From a checkpoint of a small transformer trained on Wikipedia.
Architecture: RMSNorm before each block, rotary positions, biases on query, key and value, untied embeddings, attention and MLP in parallel.
Each number is 500 + 40 x the weight over its row's rms, rounded and kept within 0 to 999. Layers, rows and columns count from 0. Numbers have three digits each. The size before them is the row's rms in percent of the matrix's.

# layer 4 attention query, 96x128, rms 0.129, rows 13-31,45-63,76-95, columns 0-127
102:484497552522537525488573461507538462483510565488545473519537424549517416531505391510486503574531509510532534573546497508603475550498511481503472501496498485536542500465518477524515466484510519525499378488504457532454494503488565514406456534515472559484491493559474455548487410512477517563510501468564516514504510606488543428509456494478514451498499497552570510473504456506444488559543
103:517511530542558508578485472455504476486478499558567489506483452440474418447603576533487457548500403518494463502512517491548566559504513536419517485476503504509484456472448453514520518464514518534492576596523551536465498466537505458479494487458511530514496544559414497526491460506444475497436517477513483480482508491561491424553435473554431547525479517491433511551533476454509565484529
098:481487463536435506507430532529519416508527462454527508502519440450526575504485528548487528432589472484533455496473492496548516561509575478456471468561469496447416422470505480445521489501428455561509549518434519505499550521530435531452570525548527435510501497450528543532493541505503536537450494493526473488472473507468471458535495534435470448457437535509528535407414487504489475476451
101:492474433442541485461437523558464435381521534533472494505485441461449440473469476441540525489436454516485499461491554449526460473456481529486585480464481568555548461565444515427539486450519487472483512567512488533497553517490505483515524465462463449458553449500517477452416460540445527543505475538501513487554579458482501504440463425485483482442486498529539423454494498511494494482496
104:540522486489494513514504496494501435498446448481528521523525483485550557421484542501557394483453591507501479561470520499530569484418528468491434461488458528534517521489485526588478438593460489501542543570485490570487515543529444517552523471490454516466486508555506517559510488559519471463528488544538513487428554501500514480482497540515446470468526438493385502499462553501565547465564
100:461445588455509554561508529501532509533442441426493527509493515548531471575466498513463478455481579536511494536503488571506492481490474515531515533500531482508548509505545499524560523447567499607497528465453462545519563471456562464479507501516526494483477465485482431529461491489445488470497455472581406396523595424564557489546519500479438486531500497467479485529504473517555493511557
102:500462472495458467497518542491491473560532488486519466459482502506485448470465482488528426514493530544502509627535534561483440453506496504473487563526515510510550459437471482498509549499544601480462492552525461508457515545484529500500545462527462514449497435450569550485497384535465402575479485557574514500525531480534558505542436486436438503478535484433530479480484507431513504527566
095:468493523522503541571575530522466505503512475481511506499499499467567502471430528488500569522581502521521562511536492485438462562516436513510465613437535505485402484429519531478524568495513459468538474501472559558482588471538506498563522427530487545481505487495624492510494500536490466458530528516429488532518481443510524469518502400468523449504524462540533479495485453544501572486543
100:526555484475525544540557507502541531482525444509469499487496461497520482427473570538445434505476458551521510539465444555486497421450511470473462415426500458540567441514538538536478458556509497584568466535547501502529464440571499491450535522480529465451538510472450486498448532514519509530539574535543534407553484515509471432489500572533550531520456537484486473476481514446422481488457
099:464514519475521572468519486491556492491472469453513487470474403540446502509480486545563571452534484514518475413498474434500456477496517524474527489422527554438475540492466573517566454440474476558474457524529492582515514569564508489434482521587482455506528512561449521434440582445476471543510526449497576481505480553513505529489492499513488491527485481453502529504573453515439526430534
098:517422456498486513443471557414499550489494514526469514492508501460482437502522508449504486467567491472514560447515498511458465450519464436497446506513527515488493534483579533536493541496403496533450567511529484433548526546412608591540448507497563483465472533467556491499507534475438496463474525457619553528465508464512475429453478489504501465545499479515431533506501484530546550504493
109:463466467483487481498431449472532466502427450491447454533484499465446481521516564571539528458599469504534490492489480477490531484463539489600509518529458494555515466479495467461522492495519462501530480462470496556497438514436503403486494501524508473500466528461467437498541527434456510462403433468450439479559490441447522483467507592549453469511530514481443475517518597531581484519535
102:487509538481445442458558510509568532521502526511481470465510490484544574524546567554481530473461497592506534510500481491454580554497492442528536510515510540425451487532484516428489476470504528421553525512511477517453404459489543536469433537521482538489473541473477507436483485439539434473523517521460473563511448599554542543521504529464494518510570481401577501513528510557521454458505
093:493479459419473527533516452500518506565428498578447509541591519406458480507475481416444425455565455511474427530504482474507536513485538475548478439509555488503500565422474474444539538463467486500553508488504472560521514524514438514480458497534484432505470498521565547518526562438561586521520479477459472500480491447437502495434491483437512511501457511474494552461478488525491454535450
097:532547523516474465451573512449536486486457465515488497561494433554491527460468521511442503513553510493512450557461485509453443513460514516526426490537488469503472472570461546509498509471450546477477525550493618523511467488470436427538465558451470484446527420520463587522438454481458401445500491545487516490399484515529544518533492465514505533480511526479500496498463592489564524487567
098:554529492528519430513481482515531434542508488510537511565546488479477500509493529507478461509476496442550508538459507478489468436469488531511508416471501434518486451511471549522554572423525497576458626468458492469498542458564511453512471536495441479502458510537494416440474541558584439455476515488534480463487527436518535531532528535494549525493477423447496436493429579454453515504523
098:498515529433501499467436524523485530504596576531503465468515480479530495459545536492482427570493491483492484534573486483477533485472475467492537524482529481437485508490522513466493461591470540529552496506485506515509588465508509462475484437587540408508547510472511535522562461591442569464497435519494551550431484582548474498542478557519589494549476558505495531543466508505560499437484
096:460479465488524515421465435496495492490491505563490462441506508570465527571541445516527457501483482457389515527514539526443412471471515459486502502489495498583512511550514535443563499416508498481460544546527448525484401510453539472449453546604476513567495495470472396477498535479524458536479475481450539444550478516544516526547528564527524477471497538459518487462478512511482534437503
101:511457501513554511494563440514534477480486509504498456528503550501496521515544520425519499510471541559535566428450509493521561480522479541487469494461570473483522478469510492479556491541513482553518521538442452470500524524541499485594490509616512488461542475568504504540495474537511545385565535487526481567463409558504515521605511467500478499496524549478447486511552506491485397433431
108:539496547412600510469523500491494465488509530504546465454511460505531545524525458539479488506497491485509497511546469510513537581582517486463446491546488513589533543443506503454501519427534457485437446423561499448479501551514524550517464514518472571480463500451449541481461516531504549491509537536594556486492520494492467437536496510507453465425460450439547508514519410472511513576595
101:459493529522448522490457496555555509446460500505480426498380531459451441452605492482521525458448532502500464529509473506440524515562503477436506520500492511496511431543513417501524466451499389552491512513491466505559480468554500477430514590466492484515527475530505543531596458508518499498556493472472524501481494499427448568449527453483501488521502462567465567465476486500491566536457
103:525452509510522469472471482533500456394598441496587472541543501450531510494532531506466562497540487475475431527507427531474533568457502483441508484513508480607541484517509539492473461534458504485520488532495510487511466521567437533519484527434561518502573533449494407487468555522489566476480499488481519526505486431563509481526473485519525482468533552470614586489549537530490458519545
092:521521557454485527490501474487527468515458534522533443451469556470522590474456484431557520423521532543472510493458520510501484461411555539451484529560492521475470491586460566467543555513499570538527549537417538475554545556446516510561488473450495534502471525546482480493425535486492512508564486499527440497544538482446504553488567479445445494528585470519546501533486552488568513480557
098:461471456487481524488501468427504538589534567481522438552496516497509555498521559500457469535436483571483505575474511518518440501481467487539414478501520443469590537562509479551497538599476542493471445497498495451484530518543506541540499471505532493507488466476516440488482480545571459519567470569593528553577504441449502502579548543551480532431543484492479508487490508520455514440499
108:533467428457476459543552522536495467528491487413519462550484523505534486440545482533447471542469509609484487515531531545545435534485528544551507490547490478498489515449485487556497520440496456444557510532504492578474497440439509465434542494525511568468539493479468530457542563471524516500493499505523511539453546522424462445517534572429505438482449475504542514496447427477409514431440
101:517471530490499493504531522457562526454472588605529459411525511437458412437437566552507503494507527436528507495498535535461508493503480482501546425548541551526517516530424493483472527483523522492517490505514476516427451403575543543539519526551482544517500479462464527520600489535498419471578549521485535475529504544468521472494473519521492501425539486502517572484491570476475467477515
101:490504495448458504481423528508497408496553475488432481508487453490420502451453528486508477518551474591466537468501432510441588546492512547543509476469430550487488512500457538477556534517489537482550521468563475479465592497510434479475583538597539503511491429455490491570500570532495494527569471446481537535544496442513509554544509528549520467521532454511524511536499499493520496434559
114:530525544433533485529491501471463462543587475492434553588474449477577527482528575482565527475469528460493448466479515513479555590503492465533538508471556552494498460433486481538547430453514467576485489570489553522462564521538460461514482576537459501549515462508528522555501467583498485489498514525441459509550505461505500483513501436558502493545480453539469560467504514539441575499453
108:467582440470520508420504478466523504514512574548530474506477493469437551524459566435480494579501521462446455525467439473466552482470539435500508466493492567544567507461465591504500537474411545524580464454503491554452522520543418534494468500577534492512576497448457504506505520516538471579525496507466489491492497569519598515474480532525513502449546479502550490485539557497532471478501
109:413567534466507582561479507515512520481470475532507574459493498546559526508419501482512525493500450513481491492538524453546539494466547539446498458490504571503466440494449520480400515482488496549468507529496573454536500553510518490485469531489489440502474562455426507470565488468480514527546559541498555545484489535497451455484552435550471483497524473523494450626563412431487466489514
094:495525543531516468510468497502516437489491515539517521543472487463463487435560499447534497529531511489432459525529552528472522438520532548621547478500483544530420504497500491572529555491476496468577532466459433525491539475468518556494500436522573598488509526473525454471545495523433481480455543496509518489455509492609544387447505549474523512529471475521509503444550450503420460468525
109:475577535493485496445540585491552485536536480521461484510491468469502487506488499533495504440469489477520504455484475522510492556480546548424572444498469532445464518569477473462459562510524504497519498530510545505444464446500576573498423540529522441561423478416488442483512511491556494429584506562430454476533445570520549567471529525492524507476452439481496447503565462475547499472529
117:525537521576475542506506456429450528448544426513454477554535454530518464519556416458423498501499561513467473507570531471517478490530545462553559542512492540530458496429511488509504513409530535463421474462536517492468562544495477430489453495483601527466425517522487484493497506435546517469433536465555456469469536532428530536480534434558474529465466523564525518489500489530504506466488
104:472521458524490538502523479475517526496466470472436480516496419442476566498419431472515526533517433464477504465456465485446509465532576446467508477485528555484555507538483517535561467522527493500436505475521595530551516570510531467477503493457492540511462428566551590459499444472475509459494553457466447508452467403526574461526463457540477513531572440519447465508552502497515516530563
110:468491509476495443487477485550545517555509494509531486536491562522446470487449490521478458436506444435500496459555427587493541460423545550428509531576471507567475540500427467424502570481542506455495567500504541511563523399496543441429467534476502509487481470514541509470502494539498499490475527501452477556471534501471455515551552417459518487481593503436491553491567511487516492469466
114:485525488443452506477463455454475474504481488506464548491416431503501510526536522498532467525478438505479562432539479440518476457532529449517491502492448525443556441618435467495533495545517477482562567468532504433462557509506504521518594528583489540512493493507507486532604479475470485434494592517478531472491521505478488457551473585526527510529473552537446424458457468492485548500471
095:503508552582550597459530507511465490501532481485461496494559543517507502583471502562495504539462566544457522562489467529544528492523553556530473564525474500555488574538510465574537492456465538445526492509549524523468557509492557475508515469515579516528521500607524525490545522524492517551508469529425591534525414488504475521563469552540517547561489593539526476531493529487501463513539
111:472577553508510461566555470566583524441459456435516486517431478551528580507579516485489456402491459545503502401516549504456513479453523510498555475383510489560551519508477483453514429520463520520472498491506494508546470535471520449498545478511492535526513577567506436482469486441486498463485523458509520522498479533553506523574541500513474475569516532518542553509469526533501452468545
103:514509503540533483485459535487534466477532562485531542455534512475505524520502467534520477521463484491513528440608479446477450520579478518483457514552429462534591423517486497532505462488539556519454546468540487507540474507475511526561495507477529519570479567452470484483534569520541621440567471474489519429463480492498487468596527453637469500489499508549475501507559484532513475522526
102:505432598511531413465552500432456452486497562437493520496497439516504558541499543490488524502477574510467427501509505518458504547566440491511506491524503469477481544520519458551506556481543487537479456474493457522517523522481466514545537523387446438441575422526551449552504485539513511544483513581591511487526465526502548462563477486473472496456546507449561456483516481550494467453518
102:533607572540484502520509444510485464481471470511506469508454421479499514494559514539480475462460460511462482508460443524519474535409467502448549482504520440506508531447468509552486537527498507589509512519494536465517564501516422467492545464557555447500526528472543542468532541489537478494526523482481451465454536487496477478558509514519417525438586510466544579488447555431390564453486
105:531547483524488503447511488544498540519447478494486542572444530466392477471480483500532506548523521527414505495472535496459504489463509445445508500561548422474494428440507457554537506484458499566606541558493507544517552525466450483544484571491539527453577537556517488452518515477483427483496478477431440565472540503499498555533511512513464482510556476448518565484502460535491551550416
106:510519482511477528448510502495536525457528513479522488467518493478481440454509502488546536417491487582492520544509456494460546500548538516517500524520501480477447484547500518552520463446412546465517405496456531552456500547550528438447547520446572534526551517557482544496511461544467508496507433479479593494462527488433461429492515419493511501517384440559488484498511454535427498601520
095:495482501498492463521446537506512503531466442444475512475532504523453480581495487450505495507544547545524466531498533510479508568552526457515514510444550502485435549483513530459465461488530492532493499506540479509505489540474468470487479437383457436516451446498524443507549442479567510495501568553534549507475373499489472508454571513418530527563435466532421519568443451544505438559530
109:475461538515452566575530508529484525533515464425511506457553481450505480509556474481435504534513473569476558487472450537572488512602555528409432498486516521507458433478554483436571510449453561566477591540459556525478524564465511510505486484558547465506477509516486490522482476490470480510515456499488504495517450483524524445497489448560386476538573511539503492499510440507553521526509
103:428457513492477475511481465509563504537490512433450518453501529527467499469450533446442497454489586533509452540570543515462478430557469550491505536443482520524519573516493560524482519461554632458494490489512408504475593453522515535553514421560522501485549485527568477522470476515497493499477415538488514562520486507501483472556475585517556504504466438510482502547487487531430509498488
094:539572540459509517573473595521531491526517469536510529509497451480580562518511566481513495471524548479484451551527490469516501523466495485460493509591506566543518525538540547548469554455522532529563511474428467479480446516542450536460511440569533555527515563441469469516481536456511559500483450498489495516477474515511540453508537555575438461501475453406491527463402572526498549503495
095:485487467487546519490544510559495436434416537554494483446527450478510538486438477546505495424538537442472462452492538507517495543459445501476514459479458518495557419525514476471436567471444489574585494489565456526551412497458485514497502430509525486450405491501516518503486460423444534495504471463508481468535541460481465545484587475432450439465526469452515516558530464510499496519511
105:533531592466548499503477595528402508481502532470459493473450492433526510454472513498535559501472431461544507456485511543498485477527458545512449505461508569550500460502497465491506495580524450487504567496474567514558570501532458563498492538578546480503468569507482470535467566514467485469512520501453473521489497478498520480493479417506434508530449471577550601479447500528537594544483
097:499467530500479461494514558495526466496505501489470436424495577520479520506404477441495451528447500592446506564500525496502546444439536465425516504568534483432579501463499493475497406521444487557519559522457469459510485581550488537473495479506590472516516506466527473444518500507481502518463460479532509586506523484539585463543477500473453537515560492486545560479425516466547531468462
104:540496485434555527461564459458519556474517470553514458483448482509496516494511498508494524445508508542492476449469530483534495530410500462518473410470523537444493495518528493513582533502543525508448458455470518457503532530542435434443421512497518482545467447401489473518486434435493549454495379518490471463555507494534461490450484403492470486479482403514440436494527513558488476512481
099:481550499480449523509477488538435546524495523422490448533526461467544506534509432478563440475485470501448499413435509473453512527515499435469549487507462530491527481442443530551517505370487533532507390521516522496532519509474516468441510507575509483562448541467462531545512510547436544519478466463505541444425472513496481569473526473474476541477505548551521526552481532530438546463421
106:493521487478490475500517469447492471547456446544506536511413495529514477494545500387529500524543536591546459524510482455472496417449555561511566496455474500510601487518489461504533493550487540506576502580515483441472605481430490512485501456527549473491538505529481592526472514468470571469512457462560437494468508452476500441518457524600496509527483458544496490525496478473473511546521
104:430545555529471479489548422445403499447545441497509452544530467487477464501571450505504480610468556548490501492436425470563472529503508517560470532543480477491446399470475594510446521512457541469491521499518523515536548546512480484478469494599535458474487484498494454490508499469527424477499508480533532489518481476510522498422534451528471542546472543516516519421453462442469500475482
103:527530435526509454521499477476556453558497535545538509505442480463531491538572524499547497468458514489494562457443510456472591524533509525500535454521549560520500537568523535541533454542496532504496515507430478520436445479596524484487450495445438479526551505502483468515440586498530531515535519504473511529602461506582505506435455594476603474503463540501518457518505425506513499525460
096:612519499498550425505512505479522499527546459427597471494471505476477474487528541488514533465461536469456531482478540545443483459490465498552487571518486483551512549551547566548481553428483489441461537455545475486431520562525559513466482473466498515503472430544526509546520492515514470499476426484524531524463510527566476581534486557523511450505551520535521581489523499545578605467487
105:544538502521461561483495522517528397532502474524442526494469520502494516532469546467394488557465447472484545514488486522513540476524447528529455526574542496504443594485510542437501471511425513482546593560532511458438497504511486436463517517528526552505453526551491512497477613483494464482537511492434499464505495558525509526454560409565471465434593479476505513449483504490482508488459
114:553503473421498520448458536478554519469492563389530471487500511530412473562479567487462572602524550532485480538449494454468472537503540484484501512506529426541462453471541462485491545455512474444515416432530501551482483555458531538472536491489476490459461453500558494543526474539541506495536539537508417429537539520540493540478491451509466499535527456473562483517432473452461470503551
# layer 4 attention key, 32x128, rms 0.125, rows 12-31, columns 0-127
112:504484464538438561514498489512522504457468568575494415492492535505462532548511418545465475548526455469492534528508465468467512527586518473557460517474491484477443573503507557511485460446517512440506525555539485476491458479467549602478512527531536497431520497458492473506499471525504514431464488436513511583473462527446462523517552529550528430490387527505446526393462566507500472493506
090:556473465478476468507547482494509533479550542541496571485501535542514425462506401460564476506437520478537490505447508493523466531556489566494516491581419540579467453434543475487449458558456508512475538543520502503482487528423490542522415477519477536563516426512525514469470472476508500505472458483502425515502554535530525538564538455503494533476541551554403484523548506446502407483498
104:503536530438473450519517502550513504511535542435534452553521458460557535513468472475491538534473515456510543577482544496458544393486530478520488478464547522464510554558564508419467527551509541424507528490489501471534447573447485481561525498464474478474528453604562495485538477480468593492532472533467542499472555456564483554495544542462466482496445492530464493528485578507499401492517
100:448467555472557546515485449510544464485497408540523471426452593463505574553516530496479477479498514474480537496509443515501475472524501530518501517455464564479520588507540549496508591462429459525474536456574487511456523510480464464476525505539518476500477515467489540421508541510450512476583536510488496488617542474471549531533528434508451548535433461513565487525484489547587499454514
110:456463453525431465492426455566478553471451479564448473527448508572544543437566532465484534561454487449469483496510533542470539487496573512511504480459478516477508448464494427509482478445479457478520463484443444483485512496507439528500440532523452405510497458534528421487494526492481490486539501543585427532519490485544474539549475508486494441500611460527513460516566548457478517547447
102:537507522555491489426553460493516492529590524573487481484531474509538429554502500503456513475510546488468481519591512508559515430461493461473575490490457481486498554517483538488516491544484517489496536470481450438489466499496448402469542518612466516409513501502513563461453478424491513514428559474453513547464536489474493557494438499569484485469576585492514450451557489519533463480509
114:441575542517472533558494541420493468559564530467511501455448502494511490547521511450509452450422548448498544482487502434462449486539504549509473509523493516554409495499470503539501463511516431479440467480492442430485557595522503513608546571494435551517514523518534492449442545551513469507532519540503488443509456466501491462483507507488543485521477438531602490530557515498566515518509
101:535533492522617515430453490512480466456550495534499566519444446510560527511564501516501526500536468416481569389498490492530478490492552436453477471401420516534458565462544533439518457493532463472461492570553517519520524470418482456485494453490471508523531500480497481523492564508468542460550461508465509485504490467494484467418507499588469452450492503532459455540514471539482466547484
098:450534483481548559476485545513524474472468495471568490518519443491470475583538497476490532419462410482500513514486458485408542539455502508481534503435484448476508504463538575517514504462431540475432485449504537530556511519538515509425530592490480570536484435468524462423504485505472537519521532534501492439483521530451509520406455526558486521556479517561505509555492391490427512503471
103:485475429514485451477532587468550540520528479523510527445494441543478430496474556475510507457493476544484470571518507444529548410526508420553450566474526500507494487514458544517503516521532525488424550508545494515495502492462513457508514448523623515572545494447588492465455442581480464522489482533510497539458512540524483516409507475490474527524483419527486532502470497471565486593467
098:506574541473471576437448491482489524451497461600483565566519549477480462516431492552467526500472506503452508489537458461467469429481493484542475495497474554470502469542504534505530457448547472433440489511434495466582497535491490486444465420494486421536500481542446501413459554556436479499534493520449489553511492488510528520492508429407491500567513478535463507436530447491483561513546
102:495562511497496569471473541534576418610543563447510506509582487507527546477529507471529520515486472537537515471476494552416455530525509474514511509543470451529478561486471450438543542473502455449471605391469459518526523484470530461509529505539483527505530497449514569478530514584474542480478531535494443431516549490547520449536546524466445520565533529498518471579513474525522524516507
096:540484454548548584435498518491431557523433525547488546462548520498544423605533479481485495494544545478563507511511434476468471486497517553423463568513527443494506498435479521459459461479520539507519491497447520526460527494489514526473520517480468472577536432512449528506447549493479468570482515515519571461567442501596554543551498481447496559445515513435513564507538498514499466472460
101:471520487466514524463461486508499476475547499441446490530432520489514497500586465546499532482529474451511497499500515481473512451497560469543471453467503409567523493480483442532465577424501506542425484545403448475511515521543533413532483461592525547552535516456456491469463468480528482526557531581515538562512490511531501517412510524465502486457470538559505524466453556564409474464540
105:541491506513537483513426523466496529486514551463517458579482436413495447515507504558482497487455462548527619486503525518521502506516552484474543554551479554504426455512561524464476566532501499516467436462478443530534531489547538584586517509456478524489548464419497494444543571515525554439528457499556471496592502508525489526518496456436455448507527508492506551517504541476566473529550
099:529465537489582472538451557492479519480562521498493423553565510476520584561447501449464545423448543511492504469492555502537538532561493506459505461424505536403501480516542436513483536528494482544555468561472485477436503491506543518472514503549468504585455544440496499479470482581522536507469455486540481533528534527509476511497506475511467531517480496584490510541517448645458473500517
092:565531552552519478504483498523516460494411511504415509478481500516441516495499462491507489535549526462447453474583498499554483496514458472458484539499503487513458514481487442548502464512471499456431525509531517574490472487553496468460504517538451422513512573503559553534482468453562575560499499475533496513455493592415432549503434522455478510509487459500473531604397558550523483462452
102:515518451466496563444512556493566533521501473518429517519442455467430564466432547491502502422506571528485464539490546506508626468511497501519543553503459483547525564507511513505450464558521529524480466507516474545487536484507494446494491517520475522398539514494476500429425542486473516509540587564510511492564518514452466557481496590543463503509514514402516498577511472485446484543499
107:500534518530521457475489437553516596516466509440500524531497531487526489543489515512508561516510511491586508489522517431467459550477424481467440431543510489443524491484498554490565577474540477502505466540530472508412468472452495495525430493495576602498578494503556499495562470512540430484487500415518429486558510453454506526509483578518528506529564468442512495535487494508486555431434
105:503534500448547544484495425511495556587511514560501522532516523480522444417492545450492455494488441453475486577430493544495466475530464487543523511539420539484546479537546536536476537536548536497529509509455496530462552413452522495542567543515497460461464503527548495523515562498507506555472439537494451444416590475517424496507471457538524448475448494546508497529478476605538488546498
# layer 4 attention value, 32x128, rms 0.117, rows 0-7, columns 0-127
098:557529499436482457507451458523524524462398489488545477492525520500394490557493512492538447488495464492472503468474518563463549511552542503500440508523485533474459446520585529397543411514463451499505479461501475503538558514451517471482486458432488532551540453557556461542528474502491470591519520456533510387464486532540495475511584448511560501519507501466479451503448457458513522497469
102:563483453524459537535491540469586456432512420526543550536458530475516438529433577524588491506479513523531459491474622473533409508452458462487495532498534495498552596459488531540493496504531489467425415513463512486518468553557545477458525462470549514510518538520477484451517454503482435538500472511494442400521531445514476453496545550497508501515491496484491553517530529506504473516546
099:488478535431477442422534515479458458515469518458467449541541527513549517455465506523430527539523484515534516468539459502522479509494440476502518542512530483474455485517551400483484475575513445454534530564466519556497466493468609451414500493516471543557508527506554484497469466519406503587517485488506507505542491565515514461499417508566552562488442449510547533540528516480471501469599
097:545577531514395524485485484459443471570513551418565485499464462532491511494534444461527481510562545482413441447414564475429504475495488499468482469504518409529550573506485487427501455532462470451535447479495547547478524532521492494475538548583442485526488527472534502434532474456480469502507519471486496538499492510456496538500598490505550474456530452510509467467506551584502486519513
096:584534516510547543536491504479496499467585524499486549505477446415418530505518512505528460483533456468420529470596470499533487560548523499487545504484553494497477465567491474492488596559579470506506540542536456506506477529493489516492441530474448518505520499499516450448396538520474468487552476450505467547496457525492502461448596550524479498512485540534518456576458437518461408464521
098:448487500484504504501571445557483521483580479487515493513472501525483534561498487556510477460465512456538417511537544468540426485462449561482521517537468472488475469532513466493406483413454508519549512460406501464509513446431530551470400501444481561479502461530450467512485465483512502560445520495520484433422548517491537552480511465461531580492450559536547509518426526492558488532449
104:487432556495543426499477502509504513427472519504542519507511520562502498441409473477534520421466560530388515500464482516472483508478495477518512573512475490486458510532460504463428475528544510531457530516475456440521566533541487433514541501427552506513454478438489477472533484566518527452555501527590526523450434486551489474560483515482603549498508469495508461438502598473530445483499
103:522494520524549533475490490546579438463476575502469436441487511443460568504520450499469517524455545498439553579520495483533509504478507408509499495479462458561487518511540504378463483431480468515441456491523512511537440503528499478532527478496519499466502493539499461470520518467417456519520453559513448534580501595574516569483428546521450530434434468511455534483488538506527521509483
# layer 4 attention output (transposed), 96x128, rms 0.149, rows 0-7,32-39,64-70, columns 0-127
094:455488456466442529538562491506438480557494513511568565479490574511464485475535500515534470522506449498479465461556510436536543561441519488467524475571493453505499441549509544447480506510478475482545479492513464475425405523513465479524468473535469531507522527506474520419541506487531494609519584468480464601472425469468510501553490507520512538549522412517502562502540384499485499503508
095:482544507488432490547440490468451469548456468479479495503518512486511458461513594513529477547524431451462474555519516494470590471535598540467465530552485580465530502467461542610513427432473436527505475504520574489521560525504453550503473439529534501545519530528492492456450498487459404508518508525467522488442456521562543484466523512489492540531469441506484475491513496533518582581519
095:439450415506489501520479502552466477530459403505495523498485481535538466479505453478424416537532563524500531537470517498541551473493483493459466471426505474511507468492520518461432462542484412440504512448480448505490488460548444474518461528509521443472544510539496541459416569492530516504431487512573457477501418492491582495430452510524527528540492520492554493429527399493463445512546
084:488430479459418540498443533505480447463486512459595452500522456515470495503525506499486553576586460493531499497491524489509499522507484456481516548436407461458493517451508518510551459521579474529557466480492527545522506459533433477431547452488396505478524518490449446548464534565469548548548462481511491491488518525535524507475486552480476483503465499510514565531598462518449452602549
089:472489509500510452479461452474514489496560491496450477584486585497458530467480523496518428466499491520552470485432541534569456469436521460535430466478501525491497558543469512514536453522486514512637419518487480519463521460593520515503546469500531441444547526480472451454488487421458528507504563458529402555536511514433526566482516478539484489529541478564501461429527511478469478515477
083:492505490511517538460500523578555451470420547463513489515499496536465474505485530526542523509536457498592424486445480498514506477422441441486469535593489563511527455504498500515478563471497466590480476507504463437471480444450529522424507501565539552454479552441440520522455538512496501494521463501557567458477482520472549518482485562526568488521527488503537506488532576484634462529477
099:624498492532533563487518526493440520524477540458532533551515517441494510514555410535415544529484536469516527530476534515503493550544509482507462560464531474456489455511530508441493504482490519522427463466468486518468556498369556535478507511454469532535519489554507571513510556533514468490519468490491500503498459583588445548471569460460496441503473486558436557516519507496406534499490
102:417529536440542514445492479470499482514510530446488489462503455526470470534548465553549476485463533457465546486493515531533446531548431404496532498517497527521499598470465497456481557574611500460475509478466535515529413468463560513504553517527526474521425553479460492546581489494504517521496503483430510481546501489461424536509497482491501491536553474531457486565580506546515413479432
097:513502504476499377549469472505500526510529455531460507492509491510500496548507455475438488471552463501512493450470501566424443449537543507536495450510481523498468516489447508493525537445535537473559540481524515487612609476615475475449554487509493431508579481482455489509493510454510473448489489562586491486489532505538462528552477516553458412489451507554487415468441541507472502515488
104:503454445516586479488518495531495503434482565550534494546521515488518539568471368454469486495546498573534503501524425501531424522503472524502545456467509429593480459465572541452492541441500477532513528485519431526481475496504548492485562459455535467511549536604462517471494471505462612523558496470553470524489554471519513472530528502508512449509512559527485546467447529494505467476519
100:585451537496519468560599457517481485526565434544528498560529527548484564514490534454500462414434468460497441507553502516479474515487549563530512444469548529502440512541477549564527442478517555509531553555481499470448557505576479464531450574452491505533505477435501435512538433517542433516542478535483480471508476537549504510499490460491573517489489543523484449471435538534524460463509
106:482553478601552440504508515482526493475515483453488492477470605559504490537503509527549477411480504485497484478421544521503461453550518538519502446539548501508455498515480512537384474402421447563438556566512487506447490576458446512498516502512561455522469516514549495437481515507525509452473452555521479509550498523477508474579462495507501505507581480539522430490497564481550482505475
106:486544498496509506463562545474482468514471479486498474433468464398411471539544475497551505501425428494419471477597478521458519455517508499425599479539439482552477504462563490482463553471467521464478517500511505564548465565457458519447456463529433537551459527521513484518511539521518438509466495485487578481408505524586485465537543469487548449534503495471512540489482540508458509468520
090:485536516468501563521431509459439522475522497504486458488514534499592526478512524471409486507485575494516538503539565474468488420511476474497543462458497437533483440489559485449506423550476516412462479559431476570525477486604477462530484470480478427544516502469524490511530482536524486478515547547478510550549536444506436510487547408500467491472502536533487551513482536484374490477530
098:409503511470537436558456427527570497498511470545500460480478509565514499493456595483530487476520519524513472484518433521525520496483450524505480507454488490512497505484486526521507470526508503527604482591550512502523492554605472491610517495451576474473522442402474489559557521477513512541536467502521495519501524450478550462515474483558516487501545525501611499504475448490585441446518
105:556492504500434442564501458494477520514501468493461509496504522444496516502487533448527468522536479534474484489506450487465550455490498557477509553506476486440544419557486486604522430403482527522608504489533477527553521561514517577454440464462450549498565470526536571480467519487513474508556477494577520524524515517537466520476491507555525495539479493471465547467454437419552607545481
107:504508524597512555413486539514546512468464426545457384470517466479540490458527471475513467501487584523476525594515459543512561502538469570517519547379498524506493489504495473558470436540547483473405445491435490553525537498510525509485502568494550489542465471511504512524464507505448520486463464570482507448482451550543474478466520444443548460506520507549479469551487503471542486474492
108:501549500570481466484498528543504487487515454532530543491446485499518586527597490462443476487485577444519493465490502512484553563458460456552452541455451463449523473489479550484540482552479494486506549532524441511503482539538555440475440553524426484448470518506533401552548456513500552433490580472535452543554528477501482517481514470549423551512472503499539503470483521537482413564433
117:483492581475455478441487502504582606469495552506445523444434476432440487493482507525514528486534522496502503473467527448510541502481534475448449490572562454505488530454416491509514548468501472482534476538553513512516437495484512540499523517538456513434531507503520449462530449453453569582509519403485445552514522524482522515553528536470461479512430455435500539542570483487518547563420
106:489547527529487517432487516476426526557523453558446570536463462464567454549504486439455547554485570549564523584514515472533602516515474489514491525553528520510495556473518464405541513515499489409497446509501567450485509505456476497565461549535540576500546505521513554437491460490478456541444521462428522480533462467500519529435491518561510473533486460484508528452453524469517551502501
106:504483493469545457452503470496516512496477444544542518525507389526544436546469516508464515415596518523527475505414455505530547511518492551498573529511558511466442493483474444473431507558576437475452545475494527427495469432551556508508465577495460510501494475418480477511480499543515569533511423553469495494561498448546507473443499492459509537452478529467522496569515451502446464505469
110:536445506530503455483490492492450516520540548505489519521506502465474537477506468463490503599453531516369582520555464499505490583506597596486520517489499509486477551452432499484533430513494503489533596438540451460538519537498503508537482570454492491574493429527463521560566543461491495451474535456500485476470436581470477478546497481432494463509477558539470496514493449529474515479480
109:468527477500486414507465473525527480453471590500487487424475487476542486553468502523549482577458436554488503485496528469460515501486468542434510416471438479498475508455526450549424548484511500447502504477527521512534418495581478546473524502546482488531479505466456428480451477500450451461412561504495535495500555519456511463568448473521472534503468605396530504490448516467449506539469